Weights of a small transformer language model: a variant of Muon for these matrices.
Each number is 128 + 32 x the weight over its row's rms, rounded and kept within 0 to 255. Layers, rows and columns count from 0. The size above them is the row's rms in percent of the matrix's.

# layer 8 MLP down (transposed), 1024x256, rms 0.0543, rows 24-76, columns 192-255
size [100 100 102  99  82  93  93  98  95 102  97  88  94 115  96  96  97  95  86 100  81  97  98 105  96  90  86 100 100  96  99 103 106  99  96 123  88 103  98 102  97 108  90 101 100 101 102 101  94 100 118 104  99]
[[172 135 110  59  55 122 143 126 177 126 133 163 126 136  92 154 168 124  92 107  97  81 180 128 113 105 144 178 102 143 145 165 122 133  94 139  65 118 106 102 182 145 150  71 135 103  88 117  51 100 102 167 117 105 135  96 116 120 134 123 162 101 109  44]
 [114 180 169 168 134 139 167 127 157 157 170  93 104 143 193 104 123 149 157  76  97 113 145 149 122  81 131 131 137  91 111 193 147 169 110 132  84 102 129 140 106 178 138  57 146 112 175 128  97 144 146 183  63 118 170 111 193  83 199 132 125 124 151 125]
 [ 92 134 101 151  88 109  86 136 101 171 148 100 115 219  98 151 107 110 103 100 168  77 116 156 165 157 146 137 144 150 204 163 135 156 114 128 102 104 175  89 140 155 124 122 128 162 133 100 158 123 201 108 152 131  84  60 118 172 127 114 118 127 108 156]
 [142 118  95 104 176 144 170 110 145 115  98 111 108 125 186  86 130 123 115 113  69 116 126  86 142 135 156 131 106 126 194 112 149 130 132 159 147 132 162 111 111 142  74 129 230 100  98 108 110 135 103 125  94 114 140 116 124 107  90 127 108 138 111 154]
 [ 97 120  98 110 136  76  37 118 122 149 123  55 107 126  89 152 125 136 104 192 125 164 175 137 141 161 178 121 136 117 121  64 148 160 114 104 146 129 119 186 173 126 102 107 113 131  78  84 136 156 124 124 144 123 130  94 141 154  84 172 176  86 123 155]
 [126 159 105 151 156 198 109 130 125 113 123 170 130 137  83  88 132 136  96 145 149  90 145 110  99 167 146 103 110  96 150 174 178 186 132 145 143 118 165 179 171 255 157 164  95 100 166  96 131 116 136 103  96 111 103 165 109  89 105 125  87 126 143 105]
 [110 158  70 154 125 139 174 121 122 149 153 134 146 105 107 134 161 170 119 148 123 128 149  67 147 107 116 153 123 107 113 103 114  86 143 152  83  66 145 153 195 134  82  91  94 157 133 127  73 150 133 189 128 176 111 186  57 162 143 205 182 172 143 168]
 [194  96 150 125 120 146 108  83 108 118  96 166 127 149 102  87 186 117 135 115  80 144 123  75 195 128 130 127 148 109  50 151 151 140 107 144 158 135 172 118 177 110 132 107 111 159 124 155 135  87 149 102  76 127 140 139  98 159 160 117 118 162  89 148]
 [187 222  94 144 140 102 124 142 153 109 153 171  77 122 175 134 143 105 122 141  96 133 152  82 151 121  94 209 200  88  93 142 180  98  78 124 106  88 145  86 112 103  91 150 154 156 142 104 127  83 123 197  71  91 177 150 129 116 115 143 112 161  92 139]
 [146  90 104 115 160  73 116 176  66 161 138 101 107 111 126 102 159 134  97  69 145 182 126  85  98  87  99 125  87  51 107 115 150 125 131 166 169 116 115 174 133 122 113 130 121 159 167  93 113 145 101  99 135 172 165  75  85 115 106 147 121 109 158 115]
 [152  99 184 153 118 132 129 129 169 122  99 115 163  81 127  37 143  92 140 200  73  84 171  89 158 113 104 103 114 126  82 118 102 125 159 127 161 128 135 110 169 141  86 131  76 139 119 122 117 114 186 170 154 121  48 105  96 104  93 107 142  73 180 166]
 [104 129 136 139 114  84 146  92 113 130 148 130 110 145 111 136 174 154 102 154  85 153 138  99 113 154 139 121 111 107  55 148  57  85 128 120 170  79 141  80 161 114  80  76 175 122  84 159 165 170 137  79 105 121 120  91 187 206 155 121  95 208  96 106]
 [ 97 117  51 142 116  87 164 143 127  74 119 109 180 148 102 111 124 115  75 125 134 104 149  70 147 174  65  89 128 134 144 172 224 162 105 153 136 165 101 107 107  81 160  96  28 159 152  77 158 148 170 164 110 134 108 173 130 160 110 138 106  91 169 188]
 [143 111 121  97 147 103 120  74 121 112 111  99 133 202 141 115 131 153 121  99  86  63 110 153 101 114 105 148 117 127 163 122 124 124  60 168 158 129 100 117 132 129  28 159 164  68 134 137 121 149 144  99 160 163 103 144 149 117 116 151 100 118 107 162]
 [127 154 162 126 138  93 161 147 172  93 138 136 143 119 100 178 122  90 130  42  93 166 197 168  99  59 109  94 202 138  98 138 109 174 139 221  86 121  92 112 192 161  68 138 144 108 124  74 138  72 169 102 158 119 125 144  84 111 139 159 114 133 102 130]
 [110  86 185 151 117  85  82 108 157 219 150 108 133  90 123  98 108 113  74 170 117 124 125 106 103 151  63 147 103  65 163 135 116 108  97  87 150  85 131 138 128 189 117 146 129 119 106 161 168 114 117 134 140 141 195 215 212 154 159  79 112 172 176 130]
 [162 110 125 137  91  62 128 143 151 116 133 125 138  87 139 167 136 151 141 165 122 122 145 125 166 133 118  92 178  90 125 122 150  93 104  81 162 137 143 126 176  98 147  84 133 129 106 126 137 138  98  93  99 142 149 128 161  72 140  77 102 147  95 163]
 [ 52  93 105 119 133  84 142  80 109 160 151  84 118 232 100  91 172 117  77 128  90 113 128 111 129 128 104  74 152  43  98 115 107 128 121 107 110 134 162 114 157 140 133  84 100 171 152  99 140 127 135  77  97 158 135 129 187 143 147 154 160 171 144 105]
 [141 143 139 149 116 166  54 121  90 114 150 162 106 188  68 142 116 130 136  97 126 197 122 149 167 202  30 127 187 145 109 112 184 176 156 142 157 185  97  82 115 102 101 141 105 106 149 141  79  97 103 152 104 137 150 129 151  97 149 125 139 175 145 163]
 [143 121  72 159 146 157 142 157  65  91  81  90 136 136 131 186 141  66 129 123 145 131  74 111 151 116 100 125 137  77 150 100 101 122 133 172 103 122 102 152 136 123 133 170 148 116 196 124 136 122  90 159  81 110  73 119 182 106 168 111 121 121 134  92]
 [128 154 104 149  68 146 139 116  90 151 162 111 137 143  83 134 141  74  86 137 113 131  87 101 140 111 188 152 130 135 186  87 107 157 120 105 186 178 133 175 156 229 138  83 106 138 128 163 122 125  83 106 145 142  98  95 169 162 139  75 104 154 118  75]
 [ 65 142 137  99 143 170  86  52 154 156  14 170 143 167  88 107 132  99 103  77 157 140 140  96 108  40 167 149 103 113 155 208 115 104 179 153 122 161 104 109 117  76 183 160 201 107 126 131 157  77 139 167 145  98 140 135 160  70 139 116 100 136  81 164]
 [127 123 162 161  84 132 122  74 165 145  77 118 147 185 163  99 135 191 155 105 121 102  99 103  78 126 170 142 128 176 118 150 115 120 101 150  92 136  95 107 110 121 177 131 150 112 124  94 131 196 151  96 108  98  64 138 146 172 155  71 178 141 117 116]
 [157 128 113  88  89  67 125 133  79 129 134  65 161  53  94 110 192 113 134  63  96 180 141 140 180  98 179  85 148 157 124 126 142 150 103 110 152 198  98 146 150 108 171 162 172  88  60 155  95 147  73  76 121 180 141 112 140 139  82 157 140  79  95 116]
 [149 219 153 104 150 139 147 125 202  83 129  57 129 156  91  93 146 134 104 150  95 104 119 131  82  79 119 159 132 155  82 189 146 136 104 165 209 147 127 162 131  63 170 136 125  99 176 119 128 155 136  91 147 119 152 120 158 125 130  98  60 191 111 166]
 [150  96 130 141 153 176 131  98 142 150 121  99  80  83 182 144  84  95 143 104 137  85  98 136 126  91 126 139 155  44 117 126 145  94 112 148 162 160 129  54 137 129 131 100 116 134  98 203 118  98  75 165  79 142 143 199  60 104 174  53 100 193 105 117]
 [135 149 154  93 131 115 134 169 186 108 109  91 158 120 147 119  93 130  95 161 154 121  89 123 168  87 130 142 147  89 150 106 115 116 106 158 146 158 106 121 105 157 130 152 134 119  47 162 147 130 113 190 106 136 169 168 117 126 158 127 147 140 128  72]
 [147 160 100 141 110 112 104 223 140 159 141  89 125 111 112 113 118  69  96 113 108 115  88 151 156 155 108  73  41 137 108 119 105 138 125 141 118 136 168 142 174  40 140  99 222 141 123 126 157  87 149 129  83 128 161 186 141 135 147 158  93 129 112 111]
 [ 51 176 138 195 120 125  78  39 178 121 147 160  70 122  83 109 165 114 117 140 125  98 120  85 108 156 143 119 111 126  83 119 125 149 142 109 147 134 106 156 127 179 133 104 102 121 115 117 153 171 118 156 135 136 182  84  64 171 138 153 143 148 151 119]
 [127  91 163  63 158 157 126 133 106 131 132 126 153 141 140  91 101 108  92 118  92  93  81 155 158 148 139 187 128 180  95 134 139 136 107 140 145 172 192 158 143 135 130 105 137  77 140 128 118 139 153 100 184 164 133 103  98 105 119  79 115  98 117 107]
 [103 119 115 144 148 122 157 136 122 107 134 122  93 111  94 207 138 144  98 144 138 157  90 144 145 109 133  78 146 208 134 154 191 103 118  90 128 112 148 157 107  76 175  86 161 144 142  93 145  93 146 135 121 144  80 145 182 178 143 134 124 119 126  26]
 [152 114 116  43 146  92 119 135 118  93 109 148 101 124 166 135 173 130 136 101  77 154 126 148 130 131 108 137 122  54  80 117 159 129 127 122 165 167 157  81 109 128 145 155  87 103 157 130 114 210  68 141 119 124 176  94 114  48 117 132 151 122 118  91]
 [122 104 164 147 144  80 104  76 123 204  99 109 140 138 108 148 156 112 176 119 108 115 116 144 149 151 131 122 107  91  80 132 152 106 129 198 100 158 178  66 146  92 102  84 133  91 164  98 195 107 116  57 177 186 147 137 107 115  90 180 120  87 118 116]
 [164 143 105 140  81 147  93 153 120 171 119 162 152 168  41 139 174  75  72 158 140 116  53 124 135 156 178 134  95 173 134 133 142 105 161 148 185 139 126 142 148 110 118  93  98  90 109 114 121 109 111 116 165 152 140 156 149 142 115 123 163 117 149  77]
 [ 73 139 142 131 160 107 137 152 122 162 148  98 106  58 111 141 186  81 103 138 137 179 175 132 103 134 183 138 187 158 110 145 157 145 128 212 190 181 134 158 126 164 120 131  95 184 154  96 136 109 155 131  67 135 107 149 125 148  85 135 182 121 193 124]
 [154 104  99 173 143  98  59 151  79 124  51 122 125 128 115 150 132 102 122 146 156 109 162 122 145 172 103 153  93 172 151 212 126 145 148 181 101 111 138 105 140 137 110 139 160  79 141 130 227 113 146  70 159  96 132 105 154 135 107 105 113 133  84 167]
 [119 129 163 150  41  71 162 140 155 101 140 176 118  86 106 102 148 143  79 122 115 113 171 145 119  84 150 103 134 115 127  86 161 167 137 111 133 186 140 118 127 112 116 162  90 158 108 128 121 137 141 113 110  88  88 131 133 123 103 148 216 126 123 110]
 [146 157 118  91 175 169  68 101 110 110 151 168 167  85 159 135 144 125 134 151 168 117 115 123 204 104 156 124 103 150 143 202 136  92 131  90 183 152  69 167  86 138 134 145 103 169 187  60 139 167 127 168 163 128 104  95 188 134  68 100 177  13  98 147]
 [160  82 142 161 131 174 112  86 131 210 134 108 147 122 118 126  88 165 105 145 177  79 115  82 158 153  98 144 146 165  97  61 109  88 123 158 176  75 177 157  72  56 133 109  80  86 135 136  94  51 135 148 111 101 192 112 160 167  97 170 160 148 104 126]
 [125  88  91 113 111 120  46 131  99  94  60 131 155 116 126 113 178 142 154 134  97 110 120 121 141 177 119 135 145 111 118 170 139  85 127 101 137 104 108  84 126  68 112 116 129 115 124 122 152  98 118 144 198  91 107 149 151 118  79 130  98 126  91  97]
 [107 163 149 136 135 100 129  92 141 148 101 120 179 126 122 171 156 186 157 186 113 152 132 119  81 115 197 109 146 119  95 111 165 122 161 102 107 176 112 126  94 107 128 120 131 119  92 155 124 163  87  93 154 144 139 170 160 118 134 147  58 176 158 139]
 [131 143 173 106 143 143 144 148 146  99 110 109 121 162 123 124 170  70 121 117 133 136  79  78  78 114 158 124 133  85 139 193 136 129 171 154 130 125  71 130 112 146 121 151 151 166 124 143  94 148 162 143 150  85  90 117 104  99 166  90  76 169 124 119]
 [142 131 125  92 169 174 131 136 105 154  98 159 123 147 142  57 169 103 115 113 119 106 133 140 159 124 135 107 144  85 166  92 164 167 123  92 108 179 153 118 150  76 133 121 103 133 130 144 145 109 157 147 138 151 159 131 152  90  86 128 153  79 121 153]
 [ 95  92 135 162 109  98 116 129 169 122 140 141  76 106 104  88 158 130 161 128 117 119 165  99 152 115 125 111 151 110 134 101  62 169 146  86 151  97  69 161 131 188 182 152 106 175 131 126 169  83 119  58 123 131 137 155 114 193  75 135 105  77  94  95]
 [126 111 142 142 127 104  92  87 155 106 147  92  31 131 143 108 136 131 144 114 134 122 163 141 139 157 126 102 141 152 161 160 150 112  58 136 111 168 109 108  73 148 107  57 123 102 137 123 115 187  81 124  87 158 179 113 130 145 186 175 221 153 110 166]
 [ 87 124 101  85  96  99 143 111 134 115 148 108 199  64 157 148 114 108 126 175 115  93 118 132 100 174 162 183  74 117 137 174  98  98 149  79 183 102 163  91 157 145 145 119 141  78  83 141 110  72  96  97  85 101 152 135 132 160 153 142 154 107 140 126]
 [133 117 121  98  99 137 141 116 157 119 126 133 197 145 118 103 115 119 161  85 127 110 156 152 140 146 151  34 138 134 104 176 199  93  91 195  62 140 152 149 113 168 116 152 129 122  77 173 122 111  71 145 134 145 148  67  89 119 122  86  73 117 157 151]
 [139 138 182  93 161  82  87 167 154 149 135 146 115 107 102  99 124 123 134 132  46  94 154 153 107 113 153 107 120 133 146 160 137 165 136 144 175 135  92 143 168 140 180 100 126 124 126  88  87 127 122 133 187 153 113 112 141 128  76  97  85  93 121 124]
 [ 85 137 121 117 161 131 132  88 136  86  84  95 130 149 117 186 196  70 152 111 137 134 134  94 162 160 104 173 110 134 107 119 117  49 129 150 117 100 134 102 135 169 178 160  92 142 112 145 152 179  80 137  81 116 147 141 122 170 108 105 167 129 198 108]
 [140 135 141 123 158 188 144  57 144 104 177 119 179 131 127 156 196 122 105 148 124 117  97  85 122 106 157 103 194  99  35 132 135 119  97 118 214 143 133 139  98 148 224 163  92 103 122 132 116 126 100 109 161 111 170 159 144 151 147 109 185 109  97 157]
 [108 158  98 106 138 148 134 154 139 130 101 181 152 141 106 112 103 145 131 106 120 108 156 149 109 151 143 108 131  94 160 127 128 146 162 102 123  99 110 182 146 163  99  87 118 158  82 179 164 156 127  54  66 224  68 106 138  93 129 148 164  87 155 152]
 [176 133 175 159  96 168 159 168 164 148 105 145 127 138 143 103 145 107 133 111 177  65 148  91  98 113  90 114 145 158 173 176  98 176 142 117  97 176  52 109 129 155 134 110 180 132 127 107 169  57 176 124 136 119  54 166 201 134 125 117 167 105 139 183]
 [ 98 136 140  67 139 144 138  99 102 163 125 179 130 110 134 184  83 118 179 134 141 119  84 179 141 143 130 118  98  98 114  70 144 167 160 176 137 120 150 162 124 147 168 154 131 122 166 128 152 127 134 163 184  97 154 176 133 107 151 133 120  86 173 177]]
# layer 8 MLP up, 1024x256, rms 0.0543, rows 25-76, columns 192-255
size [100 108 103  84  94  96 102  92  99 101  93  89 118  99 103 107  99  86 102  82  96 109 103 100  88  92  99 102  97 104 105 104  92  93 118  90  97  99 104 100 107  91  95 100 110 103 103  91 100 113 102  99]
[[144  73 112  96 117 190 177  95 104  89 161 164 157 143  87 128 144 162 105 159 134 138 125 215 163  95  66 136 114 113  88 130 112 158 123 107 133 180 180 160 118  95 145 157 140 142 122 124 146 137 168 110 114 141 149 172 123 113  70 161 174 104 112 115]
 [101 123 160 163 104 119 145  83 168 122 115 114 154 146 125 122  87 156 114 151 127 125 152 150 136 106 168 151 131 142 122 182  98 134 108 112  80 140 163 150 143 132 123 155 135 127 179 136 130 110 118 130 146  79  88 122 166 155 144  69 124 101 140 144]
 [142 138 136 114  89 110  74 165  99 139 170 141 137 141 112 137 150 143 218  98  61 115 113 102 107 129 141 165 126 163 136  76 152 177  82 170 170 135 154  97 110  96 129 150 121 143 154  76 100  89  85 136 136 138 112 124 175 133 129 149 162 116 112  87]
 [194 121  95 115 114 116  94 133 121 100  80 132 150 144 148 107  90 125 148 166  87 157 111 122 150 160 126 146 145 153 142 107 184 109 115 139 183 176 123 112  61 210 148 136 180 138 138 180 190 200  89  51 116 185 108 117 151 128 149 140  76 131 168 142]
 [134  74 174 144 103 107 186  83 147 143 161 134  75 130 156 174 177 133 139  70 114 137  92 154 105 145 134 145 144 120 103 100 110  92 117 124 162 104  98 127 112 113  85 143 188 180 133  81 133 128 126 136 125  65 133 107 118 140  86 164  88  94 111  68]
 [116 140 117 123 165 127 147 155 135 160 172 111 113 132  88 193 146 122 128 165 137  99 114 141  99 143 123 107 137 109 131 181 161  62 127 169 132 136 131 114  98 147 116 143  68 109 168 141 115 122 123 182 107 105 155 187 131 121  90 160 103  99 123  95]
 [125 108 151 125 115 106 116 159 132  77 162 111 154 113 183 154  67 171 152 151 132 131 156 120  90 112 129  71 161 184 135 140 143 144 115  90 129 101 111 146  92 140 129 135 100  94  99 196 121 104 161 166 160 151  71 138 121 107 103 101 121  69 167 147]
 [133 163 194  96 146 151 161  96 154  72 158  89 118 111  92  55 163 112 120 195 144 118  88 150 144 134 174  92 134 134 119 130 176 117 125 130 148  87 136 183 104  70 119 127  99 147 153  88 132 149 107  98 169  99 134  74 105  74 115 120 141 124 148 111]
 [164 101  70 140 143 145 136 125 146 127 120 130  92 143  87 150 171 140 161 164 153 165 117  69 101  45 196  89 158 128 119 150  86 112 136  83 122 194 149 165  98 169 109 129 134 133 134 185 105 193 167 115 129 130 124 101 137 126  77 123 117 125 128 100]
 [177 109 112  89 160  89 142 114 138 111 110 126 170 140  89 163 161 119 102 104 107 117 117 138 110 107 143 158 196 136  74 143 146  64 135 102 163 135  99 143 161  98 121 146 131 135 162 202 102 112 124 120 153 117 108  80 124 148 125 137 147 118  87 161]
 [102 116 122 130 121 146 124 164 174 152 130  86  92 171 142 138 105 138 142 142 106 146 128 167 104  84 170  97 148  99 130  88 128 121 113 154 127 140 178 184 163 171 143 127 106 143 132 159 123 172  73 177 153 129 137  31 112 147 115  97 196 144  96 138]
 [138 142 224 112 136 144 126 128 118 148 131 143 125 137 143 115 102 140 144  63 168  87 126 148 147 164  75 150 179 121 115 121 101 124 144 138 117 143 155 186 115 111 115 111  58 155 125 200 126  93 159 123 135 133 131 131 151  78  84  43 115 165  61  98]
 [150 129 130 114  77 104 136 106 167 164 133 109 135 184 145 113 107 186 146 116  71 123 110 165 119  78 109 117 162 208 167  86 131 120 134  85 131 161 112 194  58 128 134 151 169 136 144  55 129 211 121 118 128 145  92 127 149 166 146 131 143 123 132 150]
 [ 54 145 107 167 134 140 146  99 191  89 207  92 147 125 110 169  98 121 150  98 128 175 172 152 138 144 127 167 134 101 113 146 148 137 113  82 194 116 131 159 114 110 101 153 135 116 143 110 167 113  88 124  83 100 164 124 123 145 219 119  83  97  97 106]
 [107 112  97  36 150 112 129 151 162  69 171 182 110 179 122  79  71 217 116 132 159 115 138 103 134 141 146 111 194 136 103  86 144 119 101 133  75 104  90 119 151  84 179 125 161 122 110  76 125  72 161 126 105  96 119 121 138 118 136 167 122 104 126 106]
 [152 213 144 126  92 112 112 132 147  71 146 157 147 131 125  98 124 189 133 184 145 114  99 104  80 129 169 157 166 174 139  62 109 120 111 134 114 160 117  86 148 113 179 165 167 128  99 135 123 151  90 120  85 171 118  91 146 156 146 166 154  76  58 146]
 [ 89 124  65 124 101 123 162  77 177 157 162 108 122  89 151  96 116 103 119 198  97 185 156 146 152 149 153 155  97 170 130 176 141 127 153  98  82 106 111 206 150 106 149  93 105 115 109 131 144 189 101 139 183  49 199 120 110 138 105 157 158 105  85 109]
 [167 130 161 135 141  83 133 137 118  54 144 152  47 145 199 152 149 142 145 155 100 128 134  91  99 162  90 135 157 117 113  70 132 128 137 139 129 130 108 154 135 160 109 174 119 122 125 131  80 113 136 143 118 142 121 169 120 124 164 151 153 101 116  94]
 [108 134 120 108 142 154  95 120 121 104 117 163 124 180 133  91 167  98 129  88  73 208  77 122  98 177 116 176 152 115  71 115 107 128 141 109 132  82 151 188 131 125 132 125 118 153 156 167 140 127 134 138 156  91 121  76 154 137 174 141  92  93 173 138]
 [126  85 105 127 103  70 163 146 141 135 130 157 119 163 110  95 105 106 146 103 155 124 117 110 109 125 150 130 146  99 132 111 182  76 133 126  78 124 130 154 182 129 140 174 153 123  91 144  93 176  68  94 114 124 106 142  80 113 103  90 113 147 128 156]
 [ 99  91  82 136  93 150 164 100 155 176 164 148 169 106 165 140  71 165 115  81 134 167 144 160  81 203 109 106 168 145 131  84  90 122 119 134 102 126 178 147 185 109 101 168  84 161 171 128 126 172 140 183 124  93  93 121 110 119 107 103 112  92 100 182]
 [189 109 153 159  44 175 168  97 141 147 151 170 124 104 204  77  95 131 171 112 143 122 139  84 136 157 112 132 147 119 140  59 133  72 151  94 137 153 200 146  59 131 107 123  79 155  95 148 132 147 132 111 106 136 139 130 148  83 129 143 168  93 118 115]
 [ 99 143 131  94  88 116 168  95 143 169  70 168  98 151 127 155  90 174 206 177 119 158 109 146 148 193 104 178  76 140  73 131 159 182 161 139 157 101 115 180  83  92 165 144 132 113 115 135 141 140  90  76 203 102 123 154 141 173  83 176 162 169 101  89]
 [144 166 150 130 100 184 157 144 148 137  77  64 146 118  91 132 137  90 144 128 158 146 118 136  47  97 127 143 188 142 167 143 141 125  85  51 127 153 183 119 187 102 115 122 124  85 184 122 112 137 111 121 139 107 175 122 136 176  95 113 131 185 133 132]
 [154  80 156 151  93  75 106 193 141 111 120 149 140  92 130 134 201 163 102 121  65 160 151  72 134  99  70 132 121 156 154 194 155 151 134 102 102 153 159 150 141 138 156 153 109 141  68 135  69 171 123 127 179 142  87  98 191 128 118  95 106 147 118  89]
 [178 100 157 190 132  89  84 148 147  90 135 156 125 152 148 156  77 186 158 130 155 147 120 167  81 134 151 148 145 148 110 226 114 112 127 158  85 112 103 122 145 101 114 169 217  92 110 102  78 129  70  93 144 119  74 139 157 159 140 153 115  76 151 171]
 [103 157 114  88  96  97 173 203  98 193 186 120 141 100 124 140 142  88 127  74  90 169 134 132 121 114 101  97 112 149 102 119 146  96  76 122  98 128 146 139 147  49 119 112 169 128  70 163 124 122 157 111  72 161 131 154 154 149  92 156 172 139 155  75]
 [102 127 143 136  88 136 147 166  91 138 131 114 146 181 123 171  64  83 103 132  68 106  73 140  97 147 128 171 215 149 143 117  89  71 126  82 149  84  96 216 169 147 155 176 141 104 132 109 111 139  78  75  90 154 182 113 102 150 104 150 131 133 156 122]
 [158 116 123 107 107 156  67 117  65 124  70 121 123 111 123 174 186 120 107 143 164  58 123 151 162 133 141 112 135 193 149  89  37  97  93 122  74 141 213 174 106 148  68 154 159 156  91 155 135 115 130 188 118 142 192  89 109 148 115 151 169 164 112 100]
 [119 161 102 116 101 132  61 142 157  85 131  89 120 188 179 124 152 119 160 166 211  80 154  76 146 161  89  85 164 107 216  81 153 133  92  55 110 183 137 123 106 150 128 123 111 184 132 158 186 143 148  72 135 142 120  59 160 127 164 163 108 160 135 190]
 [137 122 117  85 150 126 155 164 120  92 106 129 117  99 120 127  66 154 167 104 126 139  88 159 107 144  89 164 168  65 110 217  76 138 150 186  96 125 108 158 112  96 124 141 110 104 125 147 131  76 129 100  76 148 179 105 147 107 109  97 133  96 124 148]
 [ 96 157 172 116 171 126 159 104 176 123 173 160 171  95 115 112 133  82 149 186 120 128  89 129 154 113 126 131 141 126  92 138  72  93 161 168  60 157 159 158 177 142 141  86 109 103  85 136 129 174 147  85 116 138 117  93 172 146 106 138  61  86 132 104]
 [125 108 124 130 163  84 122 104  97  66 138 127 117 142 115 130 133 107 164 123 119  99  87 125 175 121 127 138 189 134  97 125  91 119 163 145 132 157  92 103 159 176  84 129 137  94 135 123 108  76 110  60 120 114  61 156  82 144 127 129 152 201 123 130]
 [ 81 181 166 155  78  81 158 151 130  79  96 100 141 134 113 129 139 138 129  87 130  99 102  65 215 102 129 161 123  87 114 147 110 116 175 116  99  86 109 116  76 143 176 134  88  90 115 160  96  90 140 178 126 158  92 155 134  84 170  43 141 123 117  95]
 [185 148 127 121 156 138 138 112 115 102 177 152 121  78 116 191 105  58 104  89  99  91  85 115 110 166  75 173 124 172 125 141  95 166 131 164  75 131 160 136 141 157 153 148  94 158 123  94 112 238 143 121 125 179 113  72 150 128  96 101  89 132 104 134]
 [ 95 114 131  92 105 137 168 158 141 143 115 110 135 116 137 155 134 191  95 120 145 174  75  96 113 138 122 113 112  96 211 141 121 144 119  57 106 110  97  99 105 110 130 186 101 126 169  44 137 111 154 115 183 132 146 141 128  56 121 133 143 199 174  74]
 [169 160 109 134 191 136 158 134 140 143  79 132 175 133 154 176  80 129 123 105 158 137 102 130 149 126 166 150 135 123 152  90 136 139 133  89  98 144 124 164 185 100 141 148 130 145 158  89 116 108  98 147 115  79 125 125 133  70 157  71 154 144 139 169]
 [128 147 130 132 102 219 116 120  92 113 127 105 104 143 141 160 120  95 191 134 155 174 123 167  85 133 118 139  99 116 107 145  89 121 131 100 165 179 112 120 126 137  79 128  18 140 144 221 124 175 133 142 131 106 110 223  80 102 140  87  72 126  42 118]
 [113 138 132 157 130 184 120  77  83 119 162  98 148 134  92 124 134 111 103 152  84  93 117 159 120 170 100 100 101 123  87 134 117 108 119 136  93  69 162 163 107 137  95 136 123  86  86 119 119  74 169 124 132 137 128 134 156  95 100 155 184 112 179 120]
 [ 96 168 105 123 162 115 171 154 129 142  97  93 156  72 123  75 140 122 116  95 105 198 132 132  76 104 145 131 131  83 188 121 150 131 158 121  77 144 121 135  99  75 137  85 152 141 108 109 166 239 131  80 133 144 175 108 159  80 119 113 176 196  96 105]
 [154 139 143 132 147 138 107 144 185  94 135 139  81  82 174 134 143 181 140 117  90 147 132  41 136 119 105 109  88 100 173 203  84 133 131 123 120  77 132 165 113 133 125 127 131 113 119  92 143 147 142 100  44 118 118 109 136 107  85 129 184  99 151 133]
 [120 120 103 161  95  64 132  67 142 120 134 112 110 134 165 139  69 187 159 156 118 172 166 163  78  73 109 125  74 178 140 150  94 122 132  70 142 155 140 146 129 163 119 104 133 155 129 165 115 154 104 114 129  82 156 121 152 204 127 132  68 110  83 155]
 [119 132 146  86 124 151 138 138 154 148 125 143  54 121 130 114 156 132 140 131 154 108  58 119 157  89 125  99 159 113 102 180 124 147 137 169 123 128 143 148 135  88  78 160  88 126 110 199 109 191 150 177 163 147 140 126 119 172 180 159 112 102  86 119]
 [130 171 127  69 174 135 159  76 105 118 115  94 115 117 112 161 135 153 120 163 128 110  85 106 108 101 101 124 137 127 119 118  96 141 158 154  81 100 111  97 152  78  85 130 119 113 129  89 122 169  85 102 148 171  52  67 171 114 133 115 167 144 117 151]
 [114  57 106  73 128 162 113  92 145 127 136  94 173  51 128 133 176 110 158 151  39 119 104 156 136 120 106 132 138 145 163 168 174  80 106 123 171  95 134 142 120 122 110 127 119 132  91 120 140 139  55 138 139 146  97 107 128 166  86 118  88 121 104 101]
 [ 97 145  84 152 143 129 129 203  94  94  58  79 142 133 123 163 155 149 156 168 122  88  94 141 132 130 175  78 109 140 161  85 105 146 117 105 154 134 120 151 149 149  58  94  69 139 111 136 127  89 211 130 153  69 145 164 126 119 140 183 125 125  59 169]
 [119  95 124 136 109 137 135  72 112 132 139 122 109 127 107 117 123 131 158  93 131  93 151 159 145 116  89  82 138  99 139 139 115 136 157 129 134 155 158 134 184  62 186 154 141 162 147 153 117 154 140 106 176  86 175 142 124 166 128 228 125 106  86 150]
 [147  98 109  96 126 174 125  91 202 133  83 123  85 116 171 124 138 176 108 106 112  81 127  78 118 106 129 155 131 113 168 116 161 140 132 137 114 177 134 106 137 142 177  95 128 148  72 163 103  83  88  99  89  94 109 133 190 124 150  77 200 155 143 150]
 [147 141 121 162  69 101  75 153 143  93  82 132 152 134  89 152 119  90  89 133  92 142 132 154 156  86 133 136 108  70 153 129 159 149 100 105 122 107 119 119 159 165 173 101 128 125  92 126 118 154 133 161 189 126 183  57  99  89 130 158 119 144 111 149]
 [ 94 138  90 136 160 181 178  70 158 132 155 131 195  86  85 159  69 117 175 143 132 133 126 120 195 118 166 171  86 150 180 112  87 132 127 159 108 162 135 173  86 186 102  75 144 199 168  83 100 130 129 131  46 144 107 148 165  95 121 139 126  90 148  98]
 [172 127 111 179  94 114 142  98 125 114 113 124 133 177 141 111 153 163 149 154 101 134  84 118 127 104 108 108 118  93  68  84 123  98 149 147 138 135 172 177  86  72 131 139 117 146  62 173 143 148 112 156  99 133 129  64 130 149  86 127  82 162 136  95]
 [147 122  55 165 155 151 127 186 117 144 146  98 165 155 147 166  80 210 222  90 114 128 135 129 126 121 114 127 110  78 105  83 152 124 156 148 116 136 111 112 199 163 180 161  53 114 127 187  80  65 109 128 167 176 100 126  79 120 132  88 113 140 146  78]]